Part of a small language model's weights.
Size: 8 layers, 2 heads of 64, MLP 320 SwiGLU, vocabulary 4096, 2.56M parameters.
Architecture: RMSNorm before each block, no biases in attention or MLP, untied embeddings.
Training: a variant of Muon for these matrices, 126M tokens, 10855 steps.
Each number is 500 + 25 x the weight over its row's rms, rounded and kept within 0 to 999. Layers, rows and columns count from 0. Numbers have three digits each. The size before them is the row's rms in percent of the matrix's.

# layer 3 MLP up, 320x128, rms 0.544, rows 273-309, columns 0-127
106:489499494511501548534464488494534485539523486516478514473538495502489515490517531449535484536498459497513483516493481469514513515493508491548475490508506520558532529505466500492507476489481494515515533524495499511509496515506556511520526467509499525541509448501500519461468482468486485527477529532465491506533512515478561457484483489549500454471465498484530534501539505521511558502509
092:489491476498503486456490496507524585468497515473534475553531498515503540508500512491473525515488461497462553526499467490475511509487519473486467497511481509453519489496518482533506475540512525506513506511485490491458529478483451538478510490538488487532489493493526518484448468524504476488471511506518509477480503488510505483509502533516491485480504594513506496441459520497514519486517
095:485483527485496543473487474493511509488522505455447505539516475543529528477545505482469494496489482472475550522488523485512488491472480500475486485453498532499472484508498510485507514517479488497528497478493483511535520526497493510494447483518539511499432483524478526460472447511469449514505504438532503551483502504481526518498520451497530492520495470519512474508539523545478516486496
111:480506526497523482505554481476517529498483495542495502519484485512512507507488521536519514478543505480528495463544540509493515503504478450518546455513522462518516489496481509508508494544469527540541506524476530485490483513462519484449470500563490503506498531433514522507514557514481515525518488498515491484478476465532476508528550495520515482461519502509548503482501484489547489512523
100:466502490482518495511486458478503492510473493505494498477496510499498527541522481540484541526514480472516508529490487472526502510465518481522523527532523511472485449538461468507549551446474474502481494514534476496483508541493518490465552527514494516484470481487467514485500499519507475530492505493537523549488526527472518543494477531474518493469494501485454485508470505509483494431443
108:512501488537477454474497482536518536499485512520485493485483557496469525537530507453491492539534488532463523490505475516499438486489517472489502548513461492506538528499470487501515502506531534485482505490511492497467525491514526539505452488526499532492487461500510466450502494504486488514545514489505511533501493512503477519474533514474544543529544505545511446491506505454530480510476
112:534504501505530505488494501504530470434490513510469476513486495444529512481480495504484545458496510533510504484515527494489468502498508536444504495501534588487512525490532494499449488524504501513519508536478520503500512533503508485551546552498476455537534499484492471458488507537492543516489516523442486514494506486482487473536510527472490487492519510513494504513484465513519493541487
090:515522510504495487553478513494500514508515485485501527494450474489502480480516494442517507474457504485512497499491571478469509455512463556524489488468485501483520496519554482476474496487451496500440490531510511509523497507519544513495479519503523497513492500499496472490532469525468501460461484490527552501449481503528528494514516500551540495561472482511495505511519496514545526511477
095:466534569552498529524534456490511516502539528486500470513501536490489500517490497502526513495493493546506494489487490459492513514519537486515471474514491546540537492497472445493483537530493487515480552485468545480522458532441497486466515507470463486514462513535518502514502542489508520503510505495454516514496505503498499516481457496510496473540452502550490496468488502510477510497500
098:470479517525505515482497504483498499506515474520482474468495469505508532510520503448526506528468492472489511505490477530513519499466487452529499546502468492547511510529512505504472453469507485473523519518488470473464518503494527506488517489487480522491533504455525510484581496519450493512547489479510471485529528484489449515512522487484525483440491467553502566517492472498485488519468
108:461487520511530512479490489483501483478510549565481512460481456534487518485489530510475513484539467534492479527507474518516522507496519490488502451476494486527483478516487496478478508474519539481512510517523516502493509483500454513487483554560533507533519485445536520555534528514484491510468485487508500530455507486519503505470521451487502513476469548507490530493524542471474477476514
095:480496516480486510528483553482461506492481424495477512506513514469533511497447495547408504510513521498497529504496521492485468529518482535475483483510522524509473484508489522507544491457538531497507484495489513466527476508498472537469523522470506489510511500494468504476509449491489547528524524482501498506475515471501494505520522481501519530535496534518483516532548525497449479489531
097:461475488500522537489506513421483500482491500530526452470496482510528509509563497528487477444489454518530528498442485525512470520508511490479496510520453481497548532519496500498511520490544484497479496508459519506464500499508516482510499466509527517519490490510496484471516490488491445494472509549511562517469494474533518528464493511509496566472495478498510469500487497513516483516481
100:478507487502547487502485521505502479464512510466505503521507469528496474489504547493525495464463451533517501493519488462498522472510479522544511518517470535510500496515491509493493501466515502507486492471543507540506487489551521495541437511472511520490501511493507578511497453525490492504512505492523497488510451496506521480523501530488471442536466477482476492444493505512429483542482
101:487537514544523459510477456505489498565517516514500488476509519486483451485496498515558522524483491490494490461486498528479536503501484479477564500475527504532523477509506513526517507487508465521472480555478439548514512510505493504513496520486446524511501516493554501489529520481472524529465512508502506494516426529513540501490491507475489508526476471502522486491487537470514507542505
101:473501498553543472448540463506468470517486461483494495526501484547515477493495505499478513485457515480517489521479472533495500541488534493487487521530465539488507509514522490508526497552516459500478513485503479538508508545502507496495438480499481494471494554522527523501463445465492471472514554521512512477495507507486509488521568506551503502491506472513520476481504502501516500537483
084:507497490459509515496505459483537520484468528496470493509436544500493499463475481482500503506503468532527521495459487467477491516477471499560510508497489527488461498483421453509535480555477523491507518462491454529501484526514498515505537508479489517472511489528478544515488478475501551554478491536544476532483477483507477520491479500507512514500483529505533511489504490527492517485526
100:580434490517534494515469457463548477479460487509526514486525497462520489493478528513491486502505496469471480481513482519510482484514482453480538481514493473544500512464509513513481484509493491560506522510486489514471495521498516455455536499479517493507476478516467495512461492482509461481493467514423492492462525502476510465521523514484508502504500480521497493507565498506498522513520
103:518508446481540495492481492532502542534535522499534510520471513545503501477493494528503478493481494479467469509527521527486556499522472534488469485518510528475510519440481530527510531534521495443521500486486485473506451513489509481497504486504488462484514522528494498512480456495466514488509546500514541516429496487472477515514513487478487440498500528528517479519468471480522502453493
099:503501467446473500526483468509453550492471510486451471517451484488498438520554505506505474531492521449506492515482497510505519504469491472532505516488468500487497442492489480510502539511512513489506515513482512462475468529504490452466499507475537518525489468502510503524490484476513498502501439486504494475497525437490478481501517553479499477484496476498492480547480521495542495487454
091:467484488501503522486534464496496490507489516518511506515484494501481518519483517475471535521502481507514479479507503510530518481481485573497510513478488527453516523503514493491507465541459510515514469478464477462475479526493492474454509487507503500489491490536516517446485497493487443452455494485505504539516528494496452496470489431465542540550530476531512517494513459504512531467545
093:487508480524457517505472444511481482520454465495511491536478544484461514518486512523495507516489544504500466490532522524480464489483507479525495502516459475474495480529472535488519466518515502516514508486442493505507461535492507534488479474511510503484466495531511433494465492464526495485460493521543490526464512473559520536509521512480514520503501477531508487563483512516516455527483
095:536466485516510499489505518520539465513500520497508526518550514501531509439508506507510560484449486450524512481508480478503526522505471483459505483483528525458549504497480496505494514542469503502497501528494480547507531441486483523499453485515491519559512532492504497519490535516512508483495528486474474479502455474565498506549490540484498496486499511480533493467513511471504487533480
098:490545514499539494521501491490480496472506460470492487483503503516506490506500495481545498490460509509535487518499492538516478461462510549511457490542516483509479543519536461511522520469448517510499506525469463493482490521471519463496507515499484474467508514515497577482541481509488495504485487452498522444552513456494502494468487522479506525438495513471478491479485521510454470483521
103:535507502453494502537486474454477495471524526468464556483503519486564535506510510487524483455524530532520520504531501534478488494508482479548554514521508512538488467475470500470459500496507465486476488519515471545536476464500524481473478470525512510494510511570457473538497484493512495526498515505502517506525500509496463524494531523493462482535477522506499491509514508512477492476465
105:517497514500494469500469527476510490496494509480477523502547472468471527541567513568507474507491475455496477475498467513508502502464521524506502479502540476483526477473519501512485496529477447473522483520549460475492500491507480551515506470509521501497565524527518481488538514516472499519496487481508454528532490500495481490515498548490477511503541466481498549487468504516476448483493
116:522420542488516509545507527494505461490508490509519483532557493517508475486518490503525497506483505452508505500477473490472520489464508493471498484465528481504513467512516517502454517446502502533474494500510471510437506429479453500484494523484548497466542490502478445533496517526517522459501523481525529497506498525512526485506529498519524496523503549529470485489492491475492481480488
095:503518482541486462487499496513480528526519497502465512485490546492565511458500504473501506544476486530507477518523510522531500529497461519506488519487551485530492558476519496495521533534458466489515498465538455491501536490463516522545493522508520501475537518502481495466527452490506494486501496478507529541482549505445489517477510496498479548499462517502479498487499483514540445498502
096:429507461469452482496472460467511542515520473510505498508487497541484524503507520487532527556510485485487464489478467487470509492509477482521490515473520518465494503530507472508542435536501469463485496508520478528533513490509494493519519491505509563483491498489448518523520494500480502493489525480520485504522437477476451548521511539536492500482485488486495497530532513510508539506505
097:496486506503493535488496498462525449495507497521491477487511506501448497490518465499538536467487496500528483462525509477483499524535510495493468487495517510464500463488525527529478540471512484487514520530520498453522505473481514525511515471491516502505494503451499486465472505491490471509506477471431481492509530532574547475507463518488489482458506535513494553545462503504481523565502
100:505493479504483514460505485488506546483471549547478496506497477530468482527520511451476514514523512524497503539438480533519511514495525518496494494525552513518537518496539474500479466539493525474538554525489464522503487511462478539483499512515447515511465505510525515525480519481482565507530485523494505488474472491469498472458517476515476560488497465496520511490491483509478529511483
095:514474503496495481495509529474521501463520468514521479536510471501505499465427495449484521498514497512548488495484485476487503534499545488555467507509521517464539468498470486519474499473507463520499471549501540542478536531495541490499466488506490504510503510489461519480499513523516479522486521461520511558557517525496500511492487456541492460533522501498503456480510503537534492506502
098:479523525496450508512449488502517470500486550492486551474470522539501521504466460482516503455479519478544501532524541509463469494512464513497535501473488515472500483520475479482500491489518432469499537545507492508462495496507492507498482473502507467524478500485472523454502455464445488481489501498491487509511514506512447461497501519492508508535442503488500503442513498521518505481519
097:503464501456483523523493521501517509508532517483498538473506493490463495569434499507513508518459524513496500501517513468480502458506515492483462491516493495485455444526506498487484510492525500466504514480494500533472555485498487506493521530469492559502472497467446495510561487484489518485461475515514469504514498469524496520540470492507480566518523464451505532505525528492484505511496
100:522488496525469500533436466482499515482491480483580538516482491514532509509484482502506547436535506485494492530482469495494514487507566473507483467510493483473453542501525491468494517495483488458505501516516490491496474476514541515489508514562537499450460474497546508504445516487480454468484485497481517508510498515490488496466486507509523470518515467496480475513516518477503479496503
102:489481452523486508520546504526514533497466431471566533506532489485535504475508473496507526499490491498532539497463509531549488495531516511481491508494521510501510516475487507503492495484509517499440550508460523479487489509500488505470472520543485527497509560449491508511485522554521515512526495489478459503521498485497479483493485485468527450453458521487489491471523507529513526474505
095:502497497508542486467501556537508505497524504453524508505552485519475489511508506498486483503488528516487507478493434508527513520508501506540480485489503556546529487486509505526561547532505477513525519509511470502500510458504490482470462462522503498523509523479483531465485473534529492504457517525433522509519525534502528466536474526485552483521527527481526525483503518487503508482475
# layer 3 MLP down (transposed), 320x128, rms 0.202, rows 273-308, columns 0-127
104:486510496549504457481520444526516494444493502503515504499480534503517485482521483498484508489482474515503494550520516472492519507490480459514500490510532465491435470517506479530511518498480465506515493499479506466519504502544494536469528518469502541530495514459508486532533493544495488516453466496476473492423467528493478510500483456473530507499554499504464488529515527475493485461476
092:536448483633466508507513505501452498484507497507480533477501516468513449459469473491464510472492513496511473518549485481516457509458506517518498516523529481492478493521539497507522537479469508494493529474510496510501482525502540484501501510519492528540511519525506476497497483450524474487533494494506486520534505489489464504499491481501524498499466493519517507539493514511525536512519
096:532487491442529481518554515499509457552496523458503481491501508486448497496536504517488582481507535514456501506480494471486492472518477509486502518496542528490499533482504504498546513483479465521525567534510495469480504516515469505489529545508479526544482514514458493490488494500478491494520506475506476513551511488509474530510506492514499509457509430486501492491504509484497460490475
104:493466562552500523500506492496511534462504485513521482501516488493439530503461538485470485506477486496490466503486461508500474481514471476496476511482501473512508502490494438533510522519507513491508541484501525476540499517517540503483490482488473461494520511500569497496526499404511499492462496526474487498509483499502507511511467447507491513456512516524527520489503527490477507548549
097:464523525356487526467483494503497495514511542488527478507515499479512493461526496514503409504498476505472469493503509507503493473542503508504521524490500493488479474502511496527525561492494516511523524498493510528521486511489510511498504491476489515457501494512522516502485521492480521509511509485505481466553509475529502489498523523501476510510550563508504490488474488513493486470514
102:540512534501529520455489503463498519521522484484543500484502476491505521517548517522482487474453499484514447491500505474532497496530512577476508498533476503549462495507502494478462464472446481505500475475483480525474492487526469505502521498482420483510537501504501491491496502494529482543512498514525489494460455510497521494523504513479471473499459469526486469514494478503527552468505
110:490518511494505500498554494507511536491501476505489517547483498517548496564544505518476497492486498521497495517507480455480516502483524522568547484454481502490501465512478552489520478502540485507488461486505526469495510521480517478501504482478514520552490477516492505541533501539494532477538493510513561518484452494519514515527523511528495547505496490524537517463547479498517551503508
094:509487519529503491516499506500505499491538524543525477467494513467487482520528490522459497497470512505501521479515482550509478492494488516508510479534491486526517473549450471489510433507488482482513466503507498479526482559487512514502499532496437466505411459481519554499517481474470503516491531519522481483472481474472478503527481447499478479529503558517520486503507502478524500499508
100:532472517532452486563503480512482493539518510504434490488522480498504506466498524496494450539532518520480480489574502480535516496514520467483495515495514512500502483535479501482527528486481481450532479478490515498479542482506525482509508509484486479514481530520499486487440490475535497475488487473510506498544486532541455518504499500496478452519502518508533527537485551519524511514456
099:500440529569531459465530491470493460460523502501504490490479493525500513531513502493504425482480467454528500504495494482537532484463484493487492515492505489471502476539561482511518497475528488465525499495503462510501491514503490532477480468534458492521509498471514512460504461484491476487522513497526463481500524539509490514445489518496481518508494519496488529519503478571519494480483
107:542462527461507516532553495494444465472458492505547494511501484469469456532492492510522490481503504493462447495498488497490454527499496515538462450518491522473488511502520500516505522473465475506489492513498478488473533490478521504487492479535526515492522488531509503464498499487542494529511535517587511500521491508513511505467516521500481501482481472542449528499491461483504531459501
100:533507542546537499510520546489503494506500512472501481476526504557529528511477516513487456503487534494527521508471471530522483524522528486511494469568547545457470449507507515495485508510497530458491516495502513488477534500516509480490490507534534451501486508510489512487505518508552543502484492489540494511500486503499532450495553482508549489493496512454479487470506516483446482514505
099:549493511451502522484511538501498483496558485492466464451485498466514446483486519513475471487476440526538520477490507500525515489528524499502535499492479461475504514472496508499473533528464509533528476513458518501451457478480492484474500545482485493491481516486503508501516518495466427489532477469489493474486503501454517526476477522497486486528543539494495473506480485523509521533497
104:481499506483490454470482534487497499523522467506539505515513470493503506472482485496532510480534467504527478486491512510546535476463473489508519541520489528535474511494531477462507537467461514486456516521469481456499554511472461470474499513537516472486494472534502492529462471523534487512452501506540519513528485489472527481522504523473483501531466512472436499516463513538530485497494
102:483509504456491488454510546505491507462497499480512471499497508501490467492517508483533475505464460515508496522491483441511517522480491489483600518475494496492491500503487483482489542474493480501479486475514500496472532553476492465516512473493501530513496560441494486533526488504467527524533531485517504501549494520469520465502462490482444497475518513511518456529512488523516532470488
101:528523513551514511526503446534520509524510501508492505504487489425481506489522437480526483503497520490444488507535508473469473498540486490505471499512508496532480499465558490481471476476481536480505464528500511491507523476441459528541536511452481518494515463468523521520482491507542476509537501518516503479542493544465481469506494506506504502516508515509466514504507515519532498537484
086:492472492603476483506449545483483524507475509515516486497527474510498510564507488530482500493520462499493503493517525521511523531481530467489472522503501468542507519503529522511508500457499460462504509498533499477519508457511524512503456529485487478532520496459522486515479477531488535515476462498494476498481518535459499490512510522470500523512516575488510536503481523485493512533483
104:506512514528510509510495517495470489452453491482540501499493517529493558513500533483526505533515516490511495492485478517527472498474475519521493502474506511418492482522499491520502511548499502475442460506496504533460480494499514513501471503466568455552478545493528496530506493463486517507460549513496507504485471501484504527461517503512465512515500510519483538487487480534539550511534
105:457497488477470487467528485485478457468530463528542535520493531492461519533473459469514490545509505505520472527557486548526500508474518518503495522495468462493535522483519512505504501473518518529501492454484510480500444465497501522512467505475503487464479486548503510487486515514494480488509515480478518507535490537519506527483502492500541500474507449527567549498492483499502519457520
100:532498523493502501482507514537500500496479474527453503518537461521458485455495498542483517522525492505506508520472545519488467483526498521480525514554525483489522505518520508497483490524471531516497489480473522510511548516483505471494511534518473531504497502529485518467537541529476505535499513516505480502491533515528532525518474503476437469552470472493502512484544512471445455542552
095:501511487557517483487462510478505453510515528459466543492510498501493511511490468509504482496491511527525483545496455449495470517551503540496491492500480478492498486495497487518487493470456509486511490507546526492482511532505555483499513515537489464511511499459481495470506485500522484503498576537517495464499491489502553512503527544468513515574453544459517507504484500509528489482494
094:497458493493494483522489471467498512507493515518482460511522479497492528496528449538491536522490476460471523514510485504529530526510481506473492513541531494552476531488514523507531485489462500535503454488534512490518526450499454529456475510507463487530514540496432526479495486444465500517465501506460522486514498532515503476516489488480491551466523499481510531493518497519507456530518
096:512505475644510479491495507522508510484499530502516519506474535517505518523525505473526519494503489458532496508490491505478440486492481520528486499486487482520498501526528503530479501478541488487493455490478500498507519482522490490448502506492491469475502504470515487528470506464475477496539489492502483518509494505464476524457511455477531487524459480459509469494522516494479500466538
099:508506510543420469477504535537528504486534485522499498478510474542524493458515509470503476501488448466530528507542518446527512530528510509447514498517534502470460504472534531524509515550518492522526496531461490521494484493453518499498519483496494527514523507507524496482508492492479494469509550479491506472487472532483531491483484525498461461528533536473515469503523501511501490504466
097:528468481405496470549516517528506487488536533531493464532487513511528561508523498511527500516495535560502482490505500528514501490480532547476527506532484519538484522527488494508486502566523510489500506501509495511518496504462493524465498516535479485489494520526517483505535494468483514473443505530509479480521481516499530510492499477553518476483473496480470487505501488465480457495529
107:530485458431493495498505493550482506498479515495452499463484549505456487520528488468514493522460433482531495490469492487510476470463509503489442548522518490490503481501520459510491511501475508485491525508535505470531505513502510482503514481501527475469531466516474508544481523492528475476506504488459525523506528507471507473484468518435490464497494514490517509453482512529463474487511
110:496459493518487549493467481488491471484544490446488495477497521490531483479506440506489489513496479520479448520489513458505540481531536480493482555464519469484522500484519557492525526484509541507539480501504457456510543474506549475490496507509505510532511477500506486500499503551491562511492510495507497482504517519481516504535490507540473488468505533530487510511504544479481514516449
099:501483523539510513491498472489510526544482461504487465518495453479504484520499453552484492502450514488488545472492501486455464517496459462505503486495482529500504462493471456477529495518502505479511479463514519485523495515486468440470522522543500532503528500486453524476539488489517456496508512484494459513496482472500474564486534502484454524515520543485519508507513511516496525451484
095:529481457504476466526515475495510495534525476543503498469484520464531532512499474498501544496487509528472516487484473550472504532511469508487528488518494483512490474514436492436511476538529495516544482476510498530467468524463490521506447490500515493459495529528505489509483517509509495499530467537472461469488500527508500501510471500488538511549512470495559538544473491511500481498467
102:479464519506507471471530546476468499503506486516509475467541481451501516516520481475474528485509512547487496503496497510483496514524473442499504501542477490492495511479495531501490498511555509523508500508458504507492480464489482531518452481442504484513507506533528506538488483514536510541534468514546529489487527523464475481506514470473535490469490514548455532533458470524543471497489
102:511499538541462477493500439507502494487510503545523490493492507536477428502511498507532484520509460510526514495532521498492483517535526490511460483464494509505524483520496476539450526473513457497501473533500491419503495494517523524472494469530487513513559513517513507523469499528490515493489462546526525501448522517507518501470495549449503519493498533488493489499523508518527487520474
098:514539473457506502498472529520534473569503476511519519552463517487491508499477496479452489497493509499492481495474523503502509536489505456519511505494525492524512449462521499502474485482476502487485509510489481519522467490505451491470491449496482468455453521489527551538509479513504491523563484515571485507484516512502504483470546474531476508455521494499505478473512480485514486528475
101:512511484469522481500509541479468493479491473538521546485531482493491527525524465514525495483502488493513488482472502530448481513528504494448481547521471501485531524503488503483545561507556495479525492498516526526505507525476550522510509465520521560471521484511511507507482486452508488501525540524495444472500483542492515502498490488490484535475510451506530463504474505480482557491496
100:500485486493542499502501508504505515516528455486524473512523515499500493486479487534540493474501484543435465519531466453483470488489516557474510522480495543495493527508512482499507502465482519479506519514504508509499502512525512477495480477489478471504466546536491508537491540485517495417487543450497462504494451485504472522485513516506460502460483515497440456497501526466469483496476
097:536507437513491466560532489524505491492536543507458533506542524477464505470554481510479521508534533482473535503474489449476504520491472520473460477506508511474527509496518515503519509489502553528478537522471498494503510515428544505524499500479516500467535532531500495494496511522478490513511531486485493533466494531511487480538485506463490501500470507507539509502525520494502498550500
103:483528512500535490549534446506532500507466530477483475550499531473523489481492528502502520507452482478493548521494494470496489499504466514549521491535457513509501517502525510514501506496514543493475510470489526491475517569497525520495492466517468467506522555515497531488492548529525529530475528476527463517496505473483456488482488517446540463518517480489520496506495502476495501499546
# layer 3 MLP gate, 320x128, rms 0.517, rows 274-309, columns 0-127
104:508536512482495514533508517482471474495462457502446558485490502452519465485478420491537458499515507479523495482538547507475494523492443472535526524529501531515506491462483524472550470478520482535497491506532504508493467509540550500511537491486479485509522478526505520491485521460498515498492481517511484491504538497509487485516465475466469484482506489517500530502504486468497454493508
097:447528488507499497469470510490498510508527501505497553499530476547505510491521526484495460448523512498474519512524479521526499500494483537528485527516502543531473500516532505497533483570544513462471505484495463476567516487497487478480481467494518509466507494507493545539478507478481451499504484500493481511453528437492467513484530539520501502549511501531509476499512519498485459489494
103:520538519470478505486472528533519512511485469453516482494570489476493492477500485505422453513466479477490478521503506497529485487512478515497514499518503510505501480481488518469495449504484495472469531465509497445529535478458508445543508489502454517532520500512472480500492504508538483531459449489532499503499496481509455485487466511493535504465551512499526532521486484527512511487495
100:494487513510509531541504466514480476480490511478509494483528492481499516541505499521497437495540463448496448510488522518518493494461520508507493508507525535478517484531462457482508489461518518508468500506526527508485482533539525478506525553517508492493477482531525502453488499494527461546513518509554518529495521492436505519518466508501486536486495511515449532513458511493510500450457
107:493460555487546534515507516508534480480452489495460472513476445461496502496526475497539477526531497489557499493533504522507523492469491513496506485496494513509494475473509523486518512512468531469531528564513476514493495454506481494510488500445504497500545523484467501478529471498523486544498492464512518495513470515515538493534473512471506517525520493445555447492470491510488512503517
108:515513459511476495488539541423469449532476499502518532518496484513538472491499510538471516491509492499470545494535511482539485500521517520458520516472475510495483480514501436459461464463506500511488501506482526483520536492449516493524479487504487495484491489505524479521508515459492521476511485476491475449491507544469495492426475488485499505526539462498511502483483493505499498464469
101:439495513512436504522496465530520519511487509503449533468515509487478526497459518541531509515515485533538555517516464471504419512527514483506514497515524496508474507462503536508554500519502466504470509502505523524485527555515488526518518522474470493507511497461482527509503456534500519515517507490531488471505492515479502529485538488466504513449476473485509469504489539485508492518491
102:489508531499508505493475531478472527489512458562485521459484509517513495553483499526511502485536519480490496481511495493486473468510431510500517523517498441525467500546534488497510470502520449493509457504555505466502572474534498475520517508525528489496514483479473513524509484524472489481493458493518499438514480514515536487501518481462523524459472489493503513524508498523473470483485
097:541502519513462496566460508557496504504447508479518548472519454504482490501493489507454536516487491498469501476519491486524489480482536534474492498528503485461461478503482477496516476473463500494449511490534485509511492482483487457487555504528508475545477530558470512490512499478506491513531503528501541459479513517504550505483457534501517517515513481487510469482527502536491500489519
105:476527480510494472494488502454514522505494499530490511498542496472531496480511455447505451539452501511544508514540511489484495460509490476523498476496518480534528457486482521511503482544486492497545509452507489525481484513526484493477560471533482491517465464527469514473514444493500498487513483509491505528546506459479528489499412506501513522492510487501471458499507509519498532510492
105:504502522431473467505525525496535534515482521463491524522493493484510486497499457503500525504535497566485485507513469495515529493499507522507488529476510484495520508515550484502507501505503514515497525519510492510461528500527528477520523510487548522489492529529502489480501478530561491515496491501473506518462524498496520557463471502497418490500525556461508545494536456487535538512469
100:516491478485532506470514518492493490500472508502470479497535481449462483480516508517469476466505478517504526455514536563517533509495506538474508508512516472486509474442481511530482503498477517487495499443525453486489497462506465439467527485530519487474487484536478477511549490519540482489503483521513514526497509504522535528475485504518488510498515568466503541475504480478460510488541
096:530517509520510506478484520442458521489473496515503474501511460480469524514446477510478476483498521466501459543491511493525531487497490508481483472504510507550475486482493498453514491496493457479492527500490512517523494478521539481483524498509541464488468490445484463491493493484477509478535518494504485535483474457534481498530511539532534510479489535535483444490555509493521444481457
099:499508470517474500503471517532484464489477468473481528474528474480521485452545555505536499459475478516472513453505489537499496510493524517519526518496477542511490481487553537518495536515500448501478435495500484526496503479536536499481518516509490486492504532477525527485553468478496493515513459528516513532507513465531518509485522497484490553488547502533503526508536502516528457495485
107:509514564496527524516495486529495496471469452531459465522485500437489497523514475502560477510502467510448512464480519529484506478472475517487544581518493528507492523514457498479493496495475531494529500535526460493497492498503507523515486531513478498527468534474457492533485539506494480485532454509520498474507510486537502497538496516463499514484509525491493520505461496479509470483480
096:494485489511546488527457503519483480492506491523511470497524469524487478529526520521522511533515527442477512498514473526555526497512554502505486507504509481535503515506497519492457480465534534489481481534543569472517555486556530486483457533523519530502510525472507463495467469509523504456534521488520496489490506529503508530509536515522509504479528492492497517522472505495534473527463
097:507487486505496468470528517483476509485510513513528543518489482508541518527516487528466468532490470499476542538515493495527462464507512472506497481513491463482537489501533435503532534454492505488463455514495433528459518483484519481520524469517512513506501445476475501510518512446495489515486527500468524489466502483510433532503473502442481519502526529494516489505491490513508493482533
105:515535511498495460513502505533524498445544505552515492521502518520495514501511499491552496506468447546469497483556491498531519463506488492500478516527455504492532516455556443502505505527452486463527506535524481504494538485518499473493493520475489478508523470494541496504473478476493510499523538521535545469489511496478513514480470527509550504536494480454498522504509534503511478512498
094:516530494482511520478525515476512513545527513478494485465496519464515495523551459489545486495550452470492476469475522511510475515472497520517519500501534486490544488507543518492505483530525511506545450483500556482498525525504525449472464487496555486527501439539515516496544525488512518496507483517514509516493515488517486478479526497528456513504488489475457494490510450458479517507497
095:523489488528503493466522536466504523515492478516527475536494495526553512497494531539484470502488491492525539502473526479478492532507527472543466506505509518504487480485464493523533500483541500460504487504511509504474548507463453497481474475511526441488490488515471466547484458485487526499537477506522533503482517474507552478542505510515510508491506471504435443484497475482481510527547
096:514481493514516452496477529526520486490509475544449499492484482462511539534524504503486477541481474513527493500486516494477472510510493509487477478525532522496524522505519545482525458540516524496547513468460546518504531499514501514497504525495498462552493506498487474489501480524512500496498510507495522480543506466504485499527541499465440533488493446433453516460473495491545509513462
093:483514510469452482483449495488512511516484522520516492490481515498465475544494459456487491487504488536445489475479518487501490513453523534557511498521437502484489497527524515467528462481497513518514455505506494509495501542486510457487499538507497479479487485541487520555489456489483480514464470492532504514481518499492497477467506518511523476521482477515485532528433541486485527462472
094:477489527515523444521469553517524511474472518497477483535472470489512478521506471526498503533506484532458468427476547471519539472513482539530496505495500513526474472517476505519532456505527531516511477501496464484529500479439483497465531500522517505531521489513521497433508465500527463507524483492530485493498510495482524544522505528491512453511507501488478499494491514508532533511500
103:508477474450510477476519514555532500494512550489486507488505545500527514511500479540534500482524497500519486473558479504514494513494500525499535509520525489510496474436437491488490466457544477478483500515521516494527486506487526496507464510499475510466525526532450491558483459496528495514493545541541514508497506483527501545495478540482497511508495530471496514504467529508447500506517
098:478503530513474481507498492500487495497524543538491483522489510458415503529524464515540465563508464494520491496476518508495517507523538481514497517473529541512518534496527501516494511522504484503501533523485479519530493504503503465489511527483523485523553436519478530525493493477508495523530487524477496492500518507452484533551482536503490496545508468454507471489456498462484459500490
107:468492468473523520518490490483477519550491502494502497480475502507572497481526471501546496528507536490465536488536513480524461496488474500525506552506466487473488443486436489479542514479463480482520508530454476475484486526514507507498553481520515472498499469492542455495524532519489474534516490515501504510476490465522497496441505471495518478486464492487484496477493481530525527522512
108:492498482483527534556479526480476542464424457486464541542469487502507482520424477536492502491481534504528539529523519478480477508493503444489450508514506512470501464527500487511505512481499540494510451495467516510517489511499481476498515514518517514511506497492470514462521509505504493503462478489514499478493544492518477539539469472467456531507511511507511501465508534489496489491470
111:538512491461548536489524498492480494508469511498513470507473470542516488479491501535460470477485495501491527521503477506535491508501481495443546508463524499544512504453485525484477505549514471461462494454511512480487480468465513504534495473496530484472504490473487513481526533460462530501507465523476549489486478492481465492489473524501482490504534558488473475471528479549512482502482
099:512522480538474534515520504507478474482436480477518497495532481494509515511516511524501505463475471489554524478496477504485501533504518500520469491539492487501472500453500491486509490516463496548531532474515459453506480519514482483498494458478551512508538502518498545483503489554530459513519484483457457477517500515504534487462502493487508511485505548491512548461480498548530517469544
103:506479517524476526473504464516487503492509525479523491520513518485482512512534493528512506501477490490469493519499526471457535480468464496488532505548442465544478487448510496537497523465489478503514496550500548508496475501494519453473492504556533472513466494504466482476503504501531495456432464495479524501528591493479491506510483474515526473514520507518506502511479513506499515479486
105:503508545502513529448520483528522522465499486504470523530466465504493487488518499452484511509506532543509520469475506521519493513509509497489476448492486556496494479506506488507500484469513491523523481505525549553492530500455587500504492526486476496514526501506505449508457487505522514507514491466481481565501526467535463513496517533467502486508494459512509494515463486520495453513526
107:505533512463473516473531471486485462478477535447504507505533461473517511463513482543488464471503464511503506522471489485503523496523474481484475518496481521510503460553477533476490495490464510490447460486516504468507510511529489507596471529496526432539481477485454489503525489513455494500479469501473498498512494508493500516481538511468536504517516490490486481485483509497470506497513
098:527524531545514472533472497468524485491509498515472475492557483469516466459468491539488471508487523467461462478509494493476553441519475509455504512482548509515477514480498497537476460497464474507498481487496520476473485473480497513478513506493495522490474521513509530498529533484507496519478455537511505487546560477487466502473450482499478493544514506504522497490485441486508502486496
104:524525539476501538469477529481491513474495498483495536533509489453502532547486533539485507537502459566490518498511544535523425491497467487477487501540526518488488477493500491522547464473473506470506504504453529470526472510482446521447489534512488475521479492504502496484517493491533539501469485532486494548492491465521484474491518504488470494479509527485519510515487500489525500515507
095:461481490478506507541433513500512516510458467482538543477482435490458474505520503502516521464491469511550496472515501472516490499474545467485524516526523491514536504534518463514515486486476508483494454493530489514489535490534475492486454496538518518457482502472473506503501478509504467504508469487494513486494524490512487478476466473450493465482518524486457464520514538540475490465493
100:520504512462517486483440483528484504534499472489510501444527469503489541471517545495480453521544532488494517505503453503530471464501521518524486480508504456500508512516477503488471488531487484492489528496534470506538508489525516520506475518516507483490461493541533460504474491515523497507536531512497500513461510540469515505480481503453541490501486497513470496492521444579505471458524